Each number is 128 + 24 x the weight over its row's rms, rounded and kept within 0 to 255. Layers, rows and columns count from 0. The size above them is the row's rms in percent of the matrix's.

# layer 10 MLP gate, 448x160, rms 0.0757, rows 0-42, columns 0-159
size [ 99 100 101  92 102  95 104  94 109  98  97  99 102 106 116 101 101  94 115 103  97 114 101 108  93  81 100 104 111  94 107 102  97  88  96  86  97  99  93  90 109 100  90]
[[152 132 161  99 159 128 136 156  94 112  87 150  99 123 123  99 173 167 129 126 186 116 106 127 119 140 146  90 161 125 123 161 108 129 117 153 155 102  74  90 115 112 147 146 183 144 114 102 147 115  50 120 122 141 149  87 109  83 138 141 153  89 117 129 123 139 130 120 131 126 155 107 169 139  94 124 121 160 147 101 102 109 107 140 138 144 123 132 121 110  97 106 126  98 147 125 130 105 157 149 125 112 140 124 153 157 110 110 143 105 150 128 160  92 130 151 144 181 131 145 128 103 119 144  96 127 142 159 110 107 163 160 122 137 129 144 179 155 119 115 142 152 111  94 120 140 126 130 168 143 115 163 147 103 137  92 118 102 134 174]
 [125 127 106  96 157 102 153  79 157 104 123 169 108 151 145 159 141 107 106 128 160 161 160 162 117 146 142 168 122 163 139 113 130 129 116 108 127  94 164 180 142 125 147 122 154 133  77 141 125 164  73 131  98 144 122 143 172 125  99 140 103 147 115 138 188 116 105 112 101 122 152 133 162 159 156 141 113  95 119 151 140 144  84 164  90 102 150 103 125 186 134  88 109 143 161 152 130 126  91 156 132  99  95 113 164 140 121 152 142 101 108 137 134 104 152  80  97 111 108 154 113 117 150 129  89 112 136 133 144 101 134 147 104 125 121 120 128 120 149 115 107 127 139 134 170 132 108 152 135 126 120 142 120 149 151  94 141  91 128 148]
 [118 182 113 108 118 111 146 147 133 105 125 100 123 191 167 159  99 131 147 122 167 149 154 143 106 123 105 129 129 152 137 115 142 114 168 132 112 155 109 123 144 117 113 160 122  98 128 138 129 125 125 130 111 145  72 152 102 120 155 114  79 115 112 176 152 123 126 112 144 174  87 136 126 139 141 118 140 147  99 141 100 105 144 124 161 147  94 135 135 125 144 134 158 101 110  56 160 118 136 143  94 115 156 107 159 140 118 111  96 131 135  81 147 122 123 132 141 190 138 108 128 102 144 138 113 127 162 118 165 124 121  93 140 132 134 123 102 115 113  74 138  75 125 104 106 128 124 167 149 156 166 165  96 140 121 141 118 144  77  98]
 [127 121 141 180 116 136 148 164 114 109 106 126 116  89 136 133 104 122 111 148  91 125 115 117 150 161 144 143 139 123 102 128 138 112 162 102 114 154 150 136 137 140 154 135  99 127 143  77 104 119 142  98  95 109 107 120 153  99 117 151 104  90 116 154 142 120 109 131 109 158 114  93 161 122  83 146  68 157  90 128  97 151  98 127 122 112  92 153  78 109 134 156 116 107 156 140 140 138 131  89 110 170 133 137  98  87 123 105 123 133 156 145 147 101  91  97 104 153 112 114 154 149 130 136 126 139 146 117 104 113 160 118 142  90 161 185 109 103  65 132  94  80 157 127 105 166 138 119 164 145 125 128 113  81 151 133 122 130 140 138]
 [165 134 134 117 160 150 123 146  98 157 128 112 110 136 135 162 177  82 126 118 158 150  93 114 116 100 156 145 140  90 176 118 148 179 123 110 135 144 109 119 155  92 103  90 108 147 137 155 101 134 125 105 128 101 102 118 155 131 164 112 110 102 117 114 151 148 114 106 128 135  82 105 112 109 101 147 155 134 104 120 142  77 142 154 121 137 126 133 126 142 145 113 102 142 115 170 172 126 124  68 109  96 104 145 118 165 143 146 128  83 117  95  82 134 141 160  80 106  95 147 130 171 124  96  93 124 120 111 137 168 150 105 120 123 139 137 123 113 125  94 119 130 104 192 108 121 117 158  96 118 139 149 124 121 157 157 130 112  99 105]
 [155 147  97 154 156  96 144 144 136 113 141 112 112  97 106  96 145 110  81 145 152 153 152 123 116 131 113 155 117 127 124 142 164 117 104 125 148 161  94 154 137 120 167 130 125 156 136 129 124 107 107 113 166 108 152 124 109 116 173 164 186 147 145 108  93 175 120 144 126 132 101 186 154  90 101 149 102  92 139 165  68 127 131  90 151 138  87 105 121 142 135 142 117 136 126  96 129 149  84 122 135 148 136 157 117 120 130 125 123 121 110  93 112 119 140 112 106 137 131 103 108  97 104 161 147 118 107 141 149 170 118 127 143 154 146 136 159 125 109 107 123 102 155 128 131 117 137 152 156  88 122 199 113 122 124  94 147  81 147  81]
 [126 138 142 128 152 123 163 119 127 147 109 144  86 146 117  83 162 139 119 103 207 119 108 140 129 100 121 134 119 142 134 103 122  97 120 124 162  86 140 159  88 146 134 148  85 129 148 150 175 116  87  90  96 146 178 143 185  87  90  87 104 102 107 135 137 158 102 100 117 116 110 136 128 138 114 136 106 141 126 163 119 149  84 115 117 145 150  89 107  94 141 142 124 141 152 111 131 147 121 139 116 156 152 152 122 124 158 133 131 119 174 133  85 101 116 124  98 131 106 141  74 138  93 148 110 142 153 144 109 154 143 137 160 147 122 109 120 115 142 142  91 137 142 158 159  83 125 139 117 153 125 129 110  95 138 160 123 155 107  98]
 [175 122 147 145 135 176 131 137 169 138 142 166 128 162 147 130 121  91 135 117 161  79 137 128 180 132  90 163 169 125  97 116  95 123 101 138 127 113 166  94 118 105 145 126 137 144 121  93 100 148 152 118 113 136 151 165 138 121 145 130 122 116 144 130 116 124 140  96 151 127 105 135 102 115 104 134 144 171 115 137 138 108 121 116 131 147 119 120 124 109 111 110 103 165 120 139 106 143 118 187 130 158 153 116 156 101 123 157 118 140 163 125 153  93 132 165  86 106 166 118  71 120 110 155 135 123 144 139  73 125 136  69 102 145 140 156 146  96 159 114  84 163 143 138 116 135  84 162 118 132 115 135 166  83 114 143 138 103  96 145]
 [149 152 112 144 150 149 112 158 150 169 140 129  89 131 130  93 125 106 160 135 179  79  82 112 112 132  96 109 173 111  74 132 120 124 141 117 153 107 130 125 131 105 114 156  96 119 112 136  98 126 169 126 151 190 145  90 137 143 104 103 111 153 115 112 139 153 154 187 113 114 132 167 147 136 140 127  90 134  84 139 155 119 100 114 128 130 137 149 134 135 139 133 123 108 138 149 125  97 131  91 113  93 118 174 136 113  77  95 123 124 138  97 131 137 146 138 164 165 125 177 123  82 146  97 110 104 118 152 129 107 101 161 103 143 111 147 153 123 137 101 129 159 120 185 151 115 112 150 120 130 124 149 103 100 116 103 151 141 161 134]
 [ 97 123 126 147 118 133 132 122 129 118 132 133 139 128 122 103 113 145  98 177 110 135 159  81 140 123 116 144 137 151 110  84  80 136 154 100 160 107  74 113 119 119 131  96  85 152 124 130 158  91 145 120 114 112 114 126 134 125 111  93 121 139 144 143 107 110 109 149 130  97 111 167 194 171 160 117 140 115 131 118 124 106 132  96  90 138 156 131 130  63 142  48 105 115 124 113 129 150 132 104  98 123 108 116 134 140  72 111 137 150  94 108 120 151 121  88 106 105 144 135 140 106 134 137 101  96 159 137 126 147 104  91  61 141 142 125 143 139 129 112 122 114  92  79 135 163 122 108 114 145 178 105 138 121 138 114 144 132 114 145]
 [116 162 153 150  95 106 146 110 100 154 120 131 136 110 138 116 164 128 118 127  77 192 123 100 138 100 183 132 136 103 112 114 128 122 112 141 117 132 119 121 109 117 145 124 139 116 138 111  68 113 141 120  98 153 106 139 148 147 142 120 133 123  98 166 144 137  96 126 138 130 160 143 130 156 160 124 134 120 136  90 134 123 139 132 121  96 129 163  99 162 110  87  80  81 205 122 125  94 151 101 129 128 108 140 137  89 121 115 108 137 166 122 135 149 119 111 118 126 116 148 156 140 135 143 112  97 143 116 209 143 124 134 144  92 115 149 105 148 140 123  81 124 142 109 123 107 111 114 161 143  91 177  84 106 117  99 177 126 119 105]
 [115  92  99 152 135 121 119 132  76 153 147  98 100  83 118 143 126 127 140  96 129 132 118 101 167 180 153 110 126 144 108 119 142 126 120 161  99 118 171  96 126 111 120  91 132 141 160 162 122 137  96 163 153 111 125 113 101 167 142 150 107 127 115 110 134 150 103 134 153 128 129 110 130 147 114 102 113 139 112 113 133 136  90 114 138 126 119 108 160 129  70 112 110 129 148 129 179 109 117 171 108 142 121 123 163 176 110 127 123 138 133 131 167 154 109 120 105  91 147  98 105 135 112 126  79 126 190 108 139 102 124 124 172 100 159 131 150 128 155 113 123 139 124 177 121 147 141  91  89 151  85 156 111 134 155 194 152 139 146 102]
 [111 134 123 120 120 172 140  95 128 113 124  93 150  99 113 169 144 170 107 129 155 119 136 146 120 118 157 118 133 114 108 126 154 140 161 122 155 130 159  93 124  94 122  92 113 126 131 141 139 107  99 125 121 118 140 125 121 181 139 126  97 108 144 133 136 107 108 141 176 129 118 125 130 138 164 123 117 154 134  93 168 121 101 136 157 151 161 140 127 105  74 145 134 102 177 125 150  86 122 141 117 120  86 132 164 103 103 165 102 143 107 111 143 163 136 155 171 157 145 139 190 177 143 117 108 102 164 111 127  91 111  79 138 133 103 178 153 111 151 146 151 142 138 177 177 144 153 167 124 126 139 126 132 166 108 115  92 119 119 140]
 [125 107 136 110 143 146  76 116 137 135 165 102 112 118 147 102  80 134 109 182 146 147 103 182 131 140 167 129 168 139 156 157 164  88 159 166 150 102 152 146 131 109 126 122 136 150 104 108 112 180 129 113 142 108 122 125 144 148 136 101 112  95 129 137 118 170 129 143 110  95 152 133 122 178 154 136 169 114 138 110 135  93 127 106 122 155 159 156 141 129 143 139 133 145 126  92 110 123 114 136 132  96 103 131  91 104 130 129 130  98 153 140 112 109 161  79 164 113 122 142 122 110 138 131 180 129  83 129  94 112 161 100 122 140 147 131 131  95  75 103  87 138 142 134  60 158 139 151 121 123  87 118 104 161 112 128 117 123 127 141]
 [128 134 124 139 162 137  97 127 126  86 108 111 124 169 110 158 121 146  87  89 122 156 146 158 142 116 125  91 121 129 155 109 120 137 112  98 144 176 127 166 124 120 161  79 164 141 140 101 110  86 117 133  97 145 157 144 136 120 119 109 122 139 104 155 136 136 116 129 122 164 121 133 113 160 174 151 131 148 124  74 164 168 147 132  95 142 161 171 132 146 171 109 115 152 123 106 136 134  88 125 123  92 128 121 137 155 130 105  97 102 155 120 155  99 122 154 130 121 128 110 149  68 136 148 124 106 106 136  90 132 110 126 114 103 105 127 165 129 169 171 152 158 150 133 125  93 100 163 137 181 169 130 146 131 119 135 141 152 106  71]
 [154 147 149 120 133 157 108 108  91 110 141 142  97 136 147 136 112 164  98 129 142 173 154 185 109 124 104 172 119  99 128 116  76 107 100 108  97 105  70 137 157  87 102 111 140 107 139 137  82 132 134 109 117 102 134 107 135 143 152 135 167 154 136 131 131 173 113 161 138 114 147 177 163 100 133 128  97 152 169 139 139 106 141 124 117 147 141 150 133 128 158 118 139 126 146 116 108 156 105 130 115 120 143 176 138 158 100 110 141 120 114 136 125 132 142 134 132 116  45 125 117 127 103 158 131  77 127 140 195 148 131 151 114 148 128 126 160 118 111 153 139 160  85 160 128 107 122 137 155 113 126 123 117 153 170 150  97 101 115 116]
 [109 166 100 116 102 121 151 104 117 135 156 149 121 116 116 151 127 132 129 170 130 138 133 136 163 117 130 186 140 126 136  97 134 142 144 123 157 134 136 127 142 104 147 137 110 141  90 129 114 127  89  68 120 112 134  91 126 126 149 138  94 140 136 146 128 156 110 125  74 142 123 115 165  98 112 155 131 107 122 181 129  84 112 140 145 127 146 120 113 165 116  88 125  97 106 146 137 123 111 161 110 146  67  81 134 159  79 141 127  82 148 106 106  97 119  84  73 165 157 160 124 125 155 108 143 112 150 168 147 103 169 164 108 115 134 172  88 152 144 106 145 109 126 105 138 137 141 140 124 154 154 150 130  97 152 118 162 133 114 101]
 [132 121  89 156 157 145  92  86 109 134 142 134 117 136 153  86 131  82 117 101 126  90 132 129 109 143  93 127 116 118 139 154 137 133 134 159 136 128 112 128 142 153 124  78 141 113 114 144 143 150  91 130  98 143 159  81  62  96 118 130 133 120 107 119 163 121 108 120 147 108 145 117  77 139  89 109 101 117 118 142 113 149 140  94 153 102 101 126 126 130  81 113 131 115  81 115 158  57 105 145 138 139 125 148  96 154 128 117 102 167 174 116 137 151 161 122 114 120 162 120 127 116 146 103 133 100 152 105 135 136 156 114 187 129  98 114 156 120 136 109 155 151 112 142 114 141 162 119 158 127  82 173 130 124  84 160 102 149 129 118]
 [143 129 160 136 117 153 125 109 128 124 122 144  81 109 132 118 111 103 123 159 124  97 157 151 122  89 119 149 151 127 141 101 121 116 158 155 132 113  92 143 136 160 110  85 164 141 150  78 114 143 135  74  94  85 108 169 105  90  64 117 124 124 115 134  77 112  99 142 162 128 123 135 130 121 125 142 116 113  91 124 130 177 119 163 122 152 107 127 118 172 132 129 120  94 118 118 124 112 136 113  94 144 128 104 124 180 126 102 128  96 147 163 148 153 116 115 148 158 109 102  81  99 158 120 133 164  93 133 103 123 133 110 129 163 119 146 137 136 104  99 154 139  92 176 114 151  93 142 151 104 129  80 132 111 154 105 101 111 127 173]
 [119 117 128 114 119 111 157 150 122 102 143 106 110  63 121 106  94 113  97 144 143 159 148 159  97 157 112 138 114 159 116 100 100 141 127  83 121  65 144 136 125  92 168  83 136 128 132 118  99 136 122 137 135  92 112  80 145 128 105 137 146 133 145 140  87 119 172 175  98 136  84 133 137 114 129 128 165 156 161 117 165  94  84  98 131 114 144 111 162 150 105 128 129 130 158 131 124  87  91 121 129 162 113 147 153 118 117 139 111 123 109 153 162 112 148 129 114 145 125 109 157 125 113 129 148 146 161 166 174 132 141 130 105 108 155 158 126 129 132 103 135 119 193 130 166 131 130 116 112 137 106 106 144  96 116 127 107  91  69 138]
 [115 124 133 149 122 153 107 123 128 134 133 124 134 134 123 145 175 169 148 152 133 100 105  71 121 136 160 124 116 133 107 147 154 142 118 103 179 106 171 161 123  53 130 184 152 141 134 116  82 137 123 117 164 133 150 146 155 139 158 109 140 150 114 130 165  74 129 127 151 103 157 171 143 104 119 159 123  95  89 120 105 132 130 121 130 157 125 142  86 145 144 128 108  72 128 149 140 126  59 170 117 111  96 126 133  94 168 158 128  93 137 155 141 118 142 118  82 119 120 151 108 123 129 100 144 121 133 122 120 123 120 120 106 112 111 151 131 161 162 110 108 128  97 151 117 137 117 109 160  92 134 143 118 140 136  70 117 104 120 110]
 [137 168 155 144 107 132  92 139  76 132 147 138 134  99  71 112 150 111 121 103 134 145 131 186 156 141 177 137 144 137 136 124  82 138 139 120 161 145 133 127 121 114  95 174 138 109 115 131  97 129  90 160 138 121 165 107 137 111 118 128 146 119 140 130 136 120 133 144  88 183 119 142 155 130 154 127 101 126 158 109 130 144  96 127 133  89 138 124 117 166 140 125  88  94  90 131 104 105 138 151 120 116 144 165  98 111 114 123 110  95 141 131  99  99 173 152 112 138 123 152 122  84  83 111 158 129 106 144 110 101 151  77 115 108  98 125 141 145  93 110 139 143 147 134 117  94 125 179 166 142 124 147 143 157 126 142  95 128 100  65]
 [103 188 104 108 142 127 139 155 106 111 126 152 127 115 108 141  98 109 160 118 141 136 149 104 163 118 126 155 148 199  85 114 128  92 141 161 138 133 137 122 136 125 127 151 100 114 105 148 102 140 123  75 162 134 138 103 127 163 129 137  91 210 155 114 132 105 139 121 144 159 102 140  95 132  86 128 135 122 134 163 144 113 137 166 108  66 169  87 105 152 111 124 100 126 147 138 117 129 123 141 130 122 116 103 101 114 117 105 145 116 131 153 131 145  59 170 144 139 148 138 108 135 158 117 108 127 101 153 146 106 158 131 120  99 113 117  95 107 139 100 140 189 119 149 125 144 104 151 127 138 134  82  99 113 109 120 110 131 126 118]
 [156 169 107 156 121 141 115 122 136 104  43  87 145 159 122 101  97 131 140 150 122 107 146 107 109 100 148 167 152  96 129 140 128  85  83 104 137 137 109 133 132 138  98 139 100 118 100 153  99 127  97 124 124 131 136 138 133  97 142  94 127  85 109 135 130 149 118 176 155 127  83 128 153 129 134 122 103 156  96 177 149 143 113 141 122 160 118 182 135 150 131 121 171 135 133 123  94 136 106 116 126 161  81 141 143 155 115 123 190 128 150 155 151 122 138 119 117  87 170 168 147  79 120 126 113 120 113 160 153 102 127 122 153 147 128 165 114 144 143 150  93 133 133 142 152 129  90 150 126 123 145 108 141 156 124 121 105 120  96 155]
 [157 131 134 189 169  99 163 118 149 116 184 120  88 140  94 102 135 132 149  95 154 148 148 135 135 124 116 147 108 114 126 154 155 164  87 116 116 123 118 134  86 113 164 136 104 142 111 139 155 127  94  98 109 124 149  99 104 183 127 148 108 147 113 147 154 134 118 114 138  87 115 111 132 118 126 175 106 136 136  98 127 131  98 144 109 160  94 136 107 158 128 147 142 112 100  94 141 155 127 159 141 121 168  94 120 151 133 107 126 132 117 125 138 111 140 119 129 109 138 185 121 129 113  87 105 126 143 137  90 105 132 110 120 134 134 118 106 123 141 105 133 102 147 116 102  78 159 105  81 124  86  62 128 150 122  99  75 104 117  86]
 [109 155 177  97 100 142 111 155 159 127  82  72 134 148 116 120 143 132 171 132 155 121 150 129 131 118 113 100 128 139  87 179 163 108  89 100 118 112 129 162 120 101 143  93 148 118 157 136 109 134 129 134 116 133 134 126 109 150 164 118 105 105 108 110 155 181  96 153 134 133 110 120 101  85 137 145 120  99 179 138 161  84 142 145 171 130 157 101 135 144 118 107 146 161  99 122 103 124 147 172 126 120  44 107 131 150 152 132 119 133 124 117 126 109 160 142 110 107 112 122 112  99 131 145 115 142 129 123 102 109 152 113 141 117 117 115 142 162 137  73 111 172 116 122 135 116  78 163 149 123 142 132 161 126 143 120 107 133  86 125]
 [121 132 100 170 129 131  80 191 103 147 159 156 153 121 157 126 118 182 119 120 169  90 116 111  92 141 103 134 151 158  91 159 134 142 174 141 137 135  94 124 141 156 164 113 125 135 153 126  87  95 105 109 121 123 121 128 116 117  89 131 150 134 163 130 127 137 120 178 101 167 115 148 124 115 152 119 143 113 155 150 123 164 106 101 113 124 104 120 145 158 171 140  90 122 131 168 108 125 133 137 120 145 147  87 131 168 130 149 156 143 109 131 137 145 108 133  76 118  95 135 119 123 145  86 156  93 134 143 134 153 107 142 143 121 119 122  89  98 123  96 121 155 138  81 110 156 138 113 119 167 131 141  87 135 165  94 138 133  81 160]
 [175 129 117 139 122  85 138  92  76 137 145  98 103 163 115 108 119 136 181 116 134 153 104 113 153 110 121 114  87 101 134 122 101 160 108  76 115 146 114 158 140 114 129 105 125  98 118 157 119 109 117 119  96 113 165 155 129 123 165 110 175 127 128 112 127  71 102 120 133 152  98 163 158 163 119 123 104 145  89 116 143 112 162 149  88 151  95 115 122 122  99 164 165 126 128 146 109  98  96 137 147 140 144 128 140 168 134 100 141 145 127  80 150 131 125  92  73  99 158 109 116 116 134 120 121 163 116 137 123 135 100 144 101 171 152 150 161 134  95 106 131 128 120 158 118 126 132 139 164 120 147 173 125 134 123 102 170 146 123  93]
 [113  90 106 124  94 115 108 137 137 154 108 162 145 137 142 138 154  66 104 144  89 123 110 124  87 126 144 148 161 112  96 151 118  95 137 138 156 151 101 119 104 139 138  98  73 130 116 101 138 116 134 108 117  84 147 137 130 125  85 121 115 131 104 137 140 117  96 152  76 119  67 145 170  98 119 113 100 135 122 118 124 114 107  80 112 153 135 119 162 110  78 145  88 114 147 159 161  82 131 113 132 134 115 174 143 123  98 113 161 126 141 167 133 115 112 123 110 159 120 122 152  96 121 146 132 119 115 117 112 166 102 100 137  96 136 144 110 169  94 118 158  95 140 149 167 141 153 122 128 133 116 116 117  92 108  98 179 112 120 157]
 [169 109 106 190 132 114 124 130 135 109 165 118 126 115 113 115 105 177 189 112 123 112 151 105 121 145 183 104 130 151 145 107 178 191 122 123 115 132 117 136 118 128 155  99 109 133 108 137 114 147 159  94 122 115 122  98 121 139 122 115 114 102  92 130 137 133 129 102 128 100 152 110 171 105 169 165 148 132 151 147 143 115  95  96 109 159 102 103 148 133 123 156 164 120 124  80 161 104 135 138  83 140 122 140 135 141 101 137  97 103 126 117 173 102 157 113 116 162 109 159 165  95 112 125  98 160 104 153 116 120 139 112 133 118 130 142 165 156 107 117  85 172 100 152 128 160 127 136 118 135 124 155 104 128  84  97  99 107 138 138]
 [117 142 121 133 132 152 128 143 134 135  91 125 162 131 136  94  95 135 129 121 167 111 124 127 127 141 107 115 132  80 154 128 151 172 120 123 148  95 162 137 151 149 150 121  87 156 113 145 103 130 104 105 139 144 133 134 115 106 149 143 107 157  79 122 124 188 117 199 108 118 111 134 128 150 133 109 135  98 120 141 140 160 110 117 110 138 103 157 118  74 144 125 144 169 132  96 116 140 120 119 108 126 122 125 139 137 127 124  80 129 122 134 129 157 111  78 191 122 121  77 118 143 157 112 138 124 186 116 135  96 129 119  93 126 109 172 174 133  98 118 135 145 113 138  91  95 169 182 146 113  96 164 122 113 152 158 134  90  93 145]
 [103 158 118 121 122 124 114 137 117 132 141 158 103  97 155 119 123 129  83 161 142 158 145 142 106 122 130 112 111 101  70 143 103 133 116  90 143 147 145 136 122 133 157 111  92 167 133 149 116 140 143 152 107 163 147  80 113 134  96 143 183 109 153 150 184 158  89 110 142 147 119 154 157 125 138 133 126 152 108 106 208 111 104 142 132 163 101  80 113 101 115 117 106 123 184 143 172 151 141 117 119  99  86 118 172  91 131 103 125 175 117 134 126 121 120 133  96 120 122 175  77 127 114 140 126 150 160 137 101 150 141 134 115 145  92 145 133 148 106 115 136 137 132 136 115 165 113  91 151 116 139 154 140 150 145 147 136 134 124 122]
 [123 152  71 171 140 169 118 115 130 116 110 127  93 107 127 119 162 121 124 115  78 154  91 141  86 110  97 155 109 125 161 140 143 108 150 141 139 135 127 128 106  69 161 143 153 126 161 138 124 104 179  85 122  97 169 144 128 144 114 145 110 119 115 149 101 104 129 126 130 146 138 132 129 119 151 121 165 157 142 110 142 108 139 155 114  71 141 116 158 138 163 113 117 176 139 144 116 122 127 119 144 117 137 182 118 142 127 120 107 151 145 148 126 120 123 112 117 139 160 111 131 164 179 155 179 115 171  96 157 160 133 117  74 141 131 143 142 101 166  89 149 152 128 145 153 144 101 105 165 124  99 150 114 151 116 117 130 119 112  83]
 [198 112 123  98 166 140 163 147 172 113 109  66 135 145 149 111 116 108 146 105 143 152  79 131  98 148  84 177 132 160 138 126 126 137 117 135 108 135 138 122 125 151 128 127 132 141 107 136 111 130 120 114 196 163 119 159 119 131 125 161 149 130 114  99 136 122 113 141 125 122  84 132 132 118  97 114  63 131 147 169 117 167 141 102 148 181 123 161 137 130  98  98 157  98  92 151 157 128 102 154 165 129 129 125 104 114 142 122 113 115 142 131 155 125 143 132 140 149 120 142 132 131  86 144 147 113 173 145 158 112 134 138 126 130 125 115 132  94 167 177 135 148  86  88 153 117 131 178 127 147  98 118 115 146 144 148 136 142 104 104]
 [172 116 119 139 114 146 134 131 101 162 141 131 105 156 125 135 132 103 103  98 151 100  78 118 119 156 148 143 166  90 111  76 110 147 123 129 132 117  91 157 102 168 147 154 124 164  88 145 149  82 123 115 103  91 148 124 157 139 125 130 122 119 127 140 104  97 110 114  96  98 149 146 155 132 155 159 110  86 141 122 161  75 144 101 106 137 103 112  94 139  85 130 119  88 102 110  97 100 148 121 106 140 112 175 146  82 155 117  87 147 122 126 106 124 115 120 105 119 146  65 119 149 107 113 134 133 143 124 140 162 147 118 139 139  96 132 129  91 180 114  89 136 117 110 122 145 116 175 136 162 128 116 151 124 117  89 145 146 120 150]
 [177 122 101 163 115 121 129 134  95 119 129 152 143 126 170 122 157  44 155 152 123  81 127 122 147 129 153 127 108 138 151 113 121 114 101 121 104 142 153 163 129 143 137 115 109 131  86 118 146 110  99 140 139 147 122 170 138 118 149 156 124  99 128 130 137 169  83 170 123 142 125 117 132 135 102 115 126  95 116 115 105 154 117 180 105 142 112 155 139 139 165 145 108 141 132 121 112 100 140 139 131 150 150 127 113 175  86 124  92 127 157 126 149 132  88 147 122  91  97  73 141 146 172 134 137  79 116 120 140 121 147 139  97 118 148 117 126 150 106 149  79 157  98 146 139 129 103 116 167 143  97 165 165 171 160 141 143 135 168 122]
 [153 124 117 159 139 102 137 170 134  89 130  97 139 133 120 123 146 105 105 109 113 134 127 111 146 136 141 134 129 138  67 129 154 129 127  99 109 107 126 150 107 167 154 132 104  90 128 119 131 123 120 121  90 122 130  79 134  59 119 115 160  55 139 137 106 127 148 129 131 117 167 141 129 124 171  88 106 156 130 139 180 106  97 128 125 111 104 133 146 136 145 112 126 120 101 131 104 101 129 162 121 155 129 176  96 169 194  94 162 164 150  78 143 119 116 102 146  94 126 127 124 106 124 119 114 133 147 130 117 115 121 165 108  98  98 131 183 119 134 118  81 116 155 127 109 160 149 164 121 126 101 119 123 142 122 163 151 133  88 131]
 [118 130 131 141 148 124 121  37 100 159 163 106 137  95 133 132 152 112  95  85 129 131 109 146 138 114 104  70  98 135  89 116  93  61 136  94 152 130 166 135 140 111 100 109 130  98 125 130 105 102 104 101 117 112 123 106 154 116 113 117 136  69  84 126 110 138 153 125 150 124 134 154 114 108 123 129 135 151 131 118 128  82 113 157 136 147 106 149 122  97 130 118 113 115 145 144 133 115 110 106 109 149 140 108 133 151 105 109 128 114 145 100 160  89 120 123 116  96 134  79 101  88 137 104 124 112 117 127 116 135 149 142 146 176 113 145 109 122 113 138  47  82 136 145 100 158 146 150 130 117 142 124 114  84 162 127 146 111 141 120]
 [106 113 114 102 135 152 120 146 118 122 159  80 128 128 135 116 167 161 139 164 115 135 120 139 165 152 146 119 117 109 138 158 137 123 108 116 163 124  96 124 170 144 135 133 127 148  88  94 102  75 127 110 112 162 153 137 136  74  97 148 118 106 122 161 140 135 120 114 119 167 122 102 150 122 168 133 156 124 141 175 155 108 112 130 115 158 138 121 153 141 123 146 118  93 110 119 182 190 138 101 126 160  87 142  45 152 138 131 140  83 151 100 174 129 156 145 133 124 146 107 127 141 128 109 137 188 134 125 109 143  95 104 155 155 124 112 120 154 130 140 142 159 138 178 128  85 105 110 118 143 129 125 103 134 162 123 132 118 107 144]
 [141 131 113 154  98 145 143  80 152 171 119 122 100 117 129 154 122 129  70 151 112 153 102 168 115  98 139  89 115 144 144 117  96 141 113 135 151  99 129 122  87 122 118 108 145 152 143 155 127  90 136 144 174 152 138 122 128 156 135 177 144  96 115  90 108 136 107  92 122 109 148 109 120 108 122 140 147 139  74  84 168 151 130 134 106 140 107 130 100 107 132  94  92 115 150 112 140 156  99 116  82 156  71 124 151 102 105 145 108 136 179 164 139 181 108 116 106 129 113  97 127 132 133 136 157 130 172 136 160 112 140 123 127 143 127 125 136 134 144  60 137 135 126 127 135 135 131 122  75 149 127  87 110 118 128  97 166 106 118 131]
 [127 157 126 151  97 114 156  93 148 110 143 124 158 136 117 131 115 135 132 138  91 127 108 132 144 111 158 157 168  89 141 121 103 108 130 118 107 143 112 119 124  95 188 112 135 138 156 128 107 167 148 121 169 103 157 129 122  86 142 102  88 158 132 114 137  98 151 119 146 152 104 130 125 130 170 111 140 114 107 129 148 156 143 120 144 151 146 177  92 133 130 134 117 107 161 108  61 105 139 127  91 138 168 119 140  93 125 156 127 162 135 158 151 131 139 152 134 132 116 105 160  77 118 149 107  93 138 113 157 118 144  94 114 174  85 148 171  82 128 124 154 187 134  86 132 146 109 152 114 163 122 111 113 145 141 136 132 119 183 123]
 [ 99 190 117 131 127 175 145 158 106 112 122 133 137 102  89 149 129 108 150  88 123  80 191 126 112 152 144  86 123 132 135 133 106 163 139 114 124 129 119 115 113 122 146  76 105 102 126 140 113 137 106 154 121  96 150 128 169 110 135 102  99 112 122 112 121 152 132 143 108 147 152 133 102 119 107 184 155 134  72 140 137 108 151 146 113  83 154 150 137 127 126 119  94  94 107 108 119  67 117 117 115 102 142 119 110 180 126 137 108 148 104  89 168 154  96 136 121 152 108 149 132 124 122 105 164 102 113 114 102 166 159 120 134 129 108 136 152 136 108 119 126 160 115 154 141 171 144 163 136 122 131 172 161 157 161 111 106  98 127 122]
 [ 99 124  76 154 144 113 123 157 144 142 121 131 146 127 100 126 145 182 121 151 111 139 122 146 172 121  92 136 153 146 125 104 158 137 161 144 109 124 143 146 123 132 106 130 122 133 129 149 117 154 134 144 147 145 168  97 114 190  95 135 118  93 126 113 169 157 128  98 136 128 183 143  88  88 121 140  97 119 136 159  84 119 116 132  73  93 122 134 109 126  99 108 123 156 136 124 113 131  75  93 137 121  99 145 134 134 116 119 152 114  95 146 107 171 143 155 128  97  93 106 133 159 113 150 160 154 101 128 110 110 156 139 119 104 135  67 128 146 130 181 119 129  97  99 167  85 143 124 158 117 130 144 111 121  93 160  92 158 140 137]]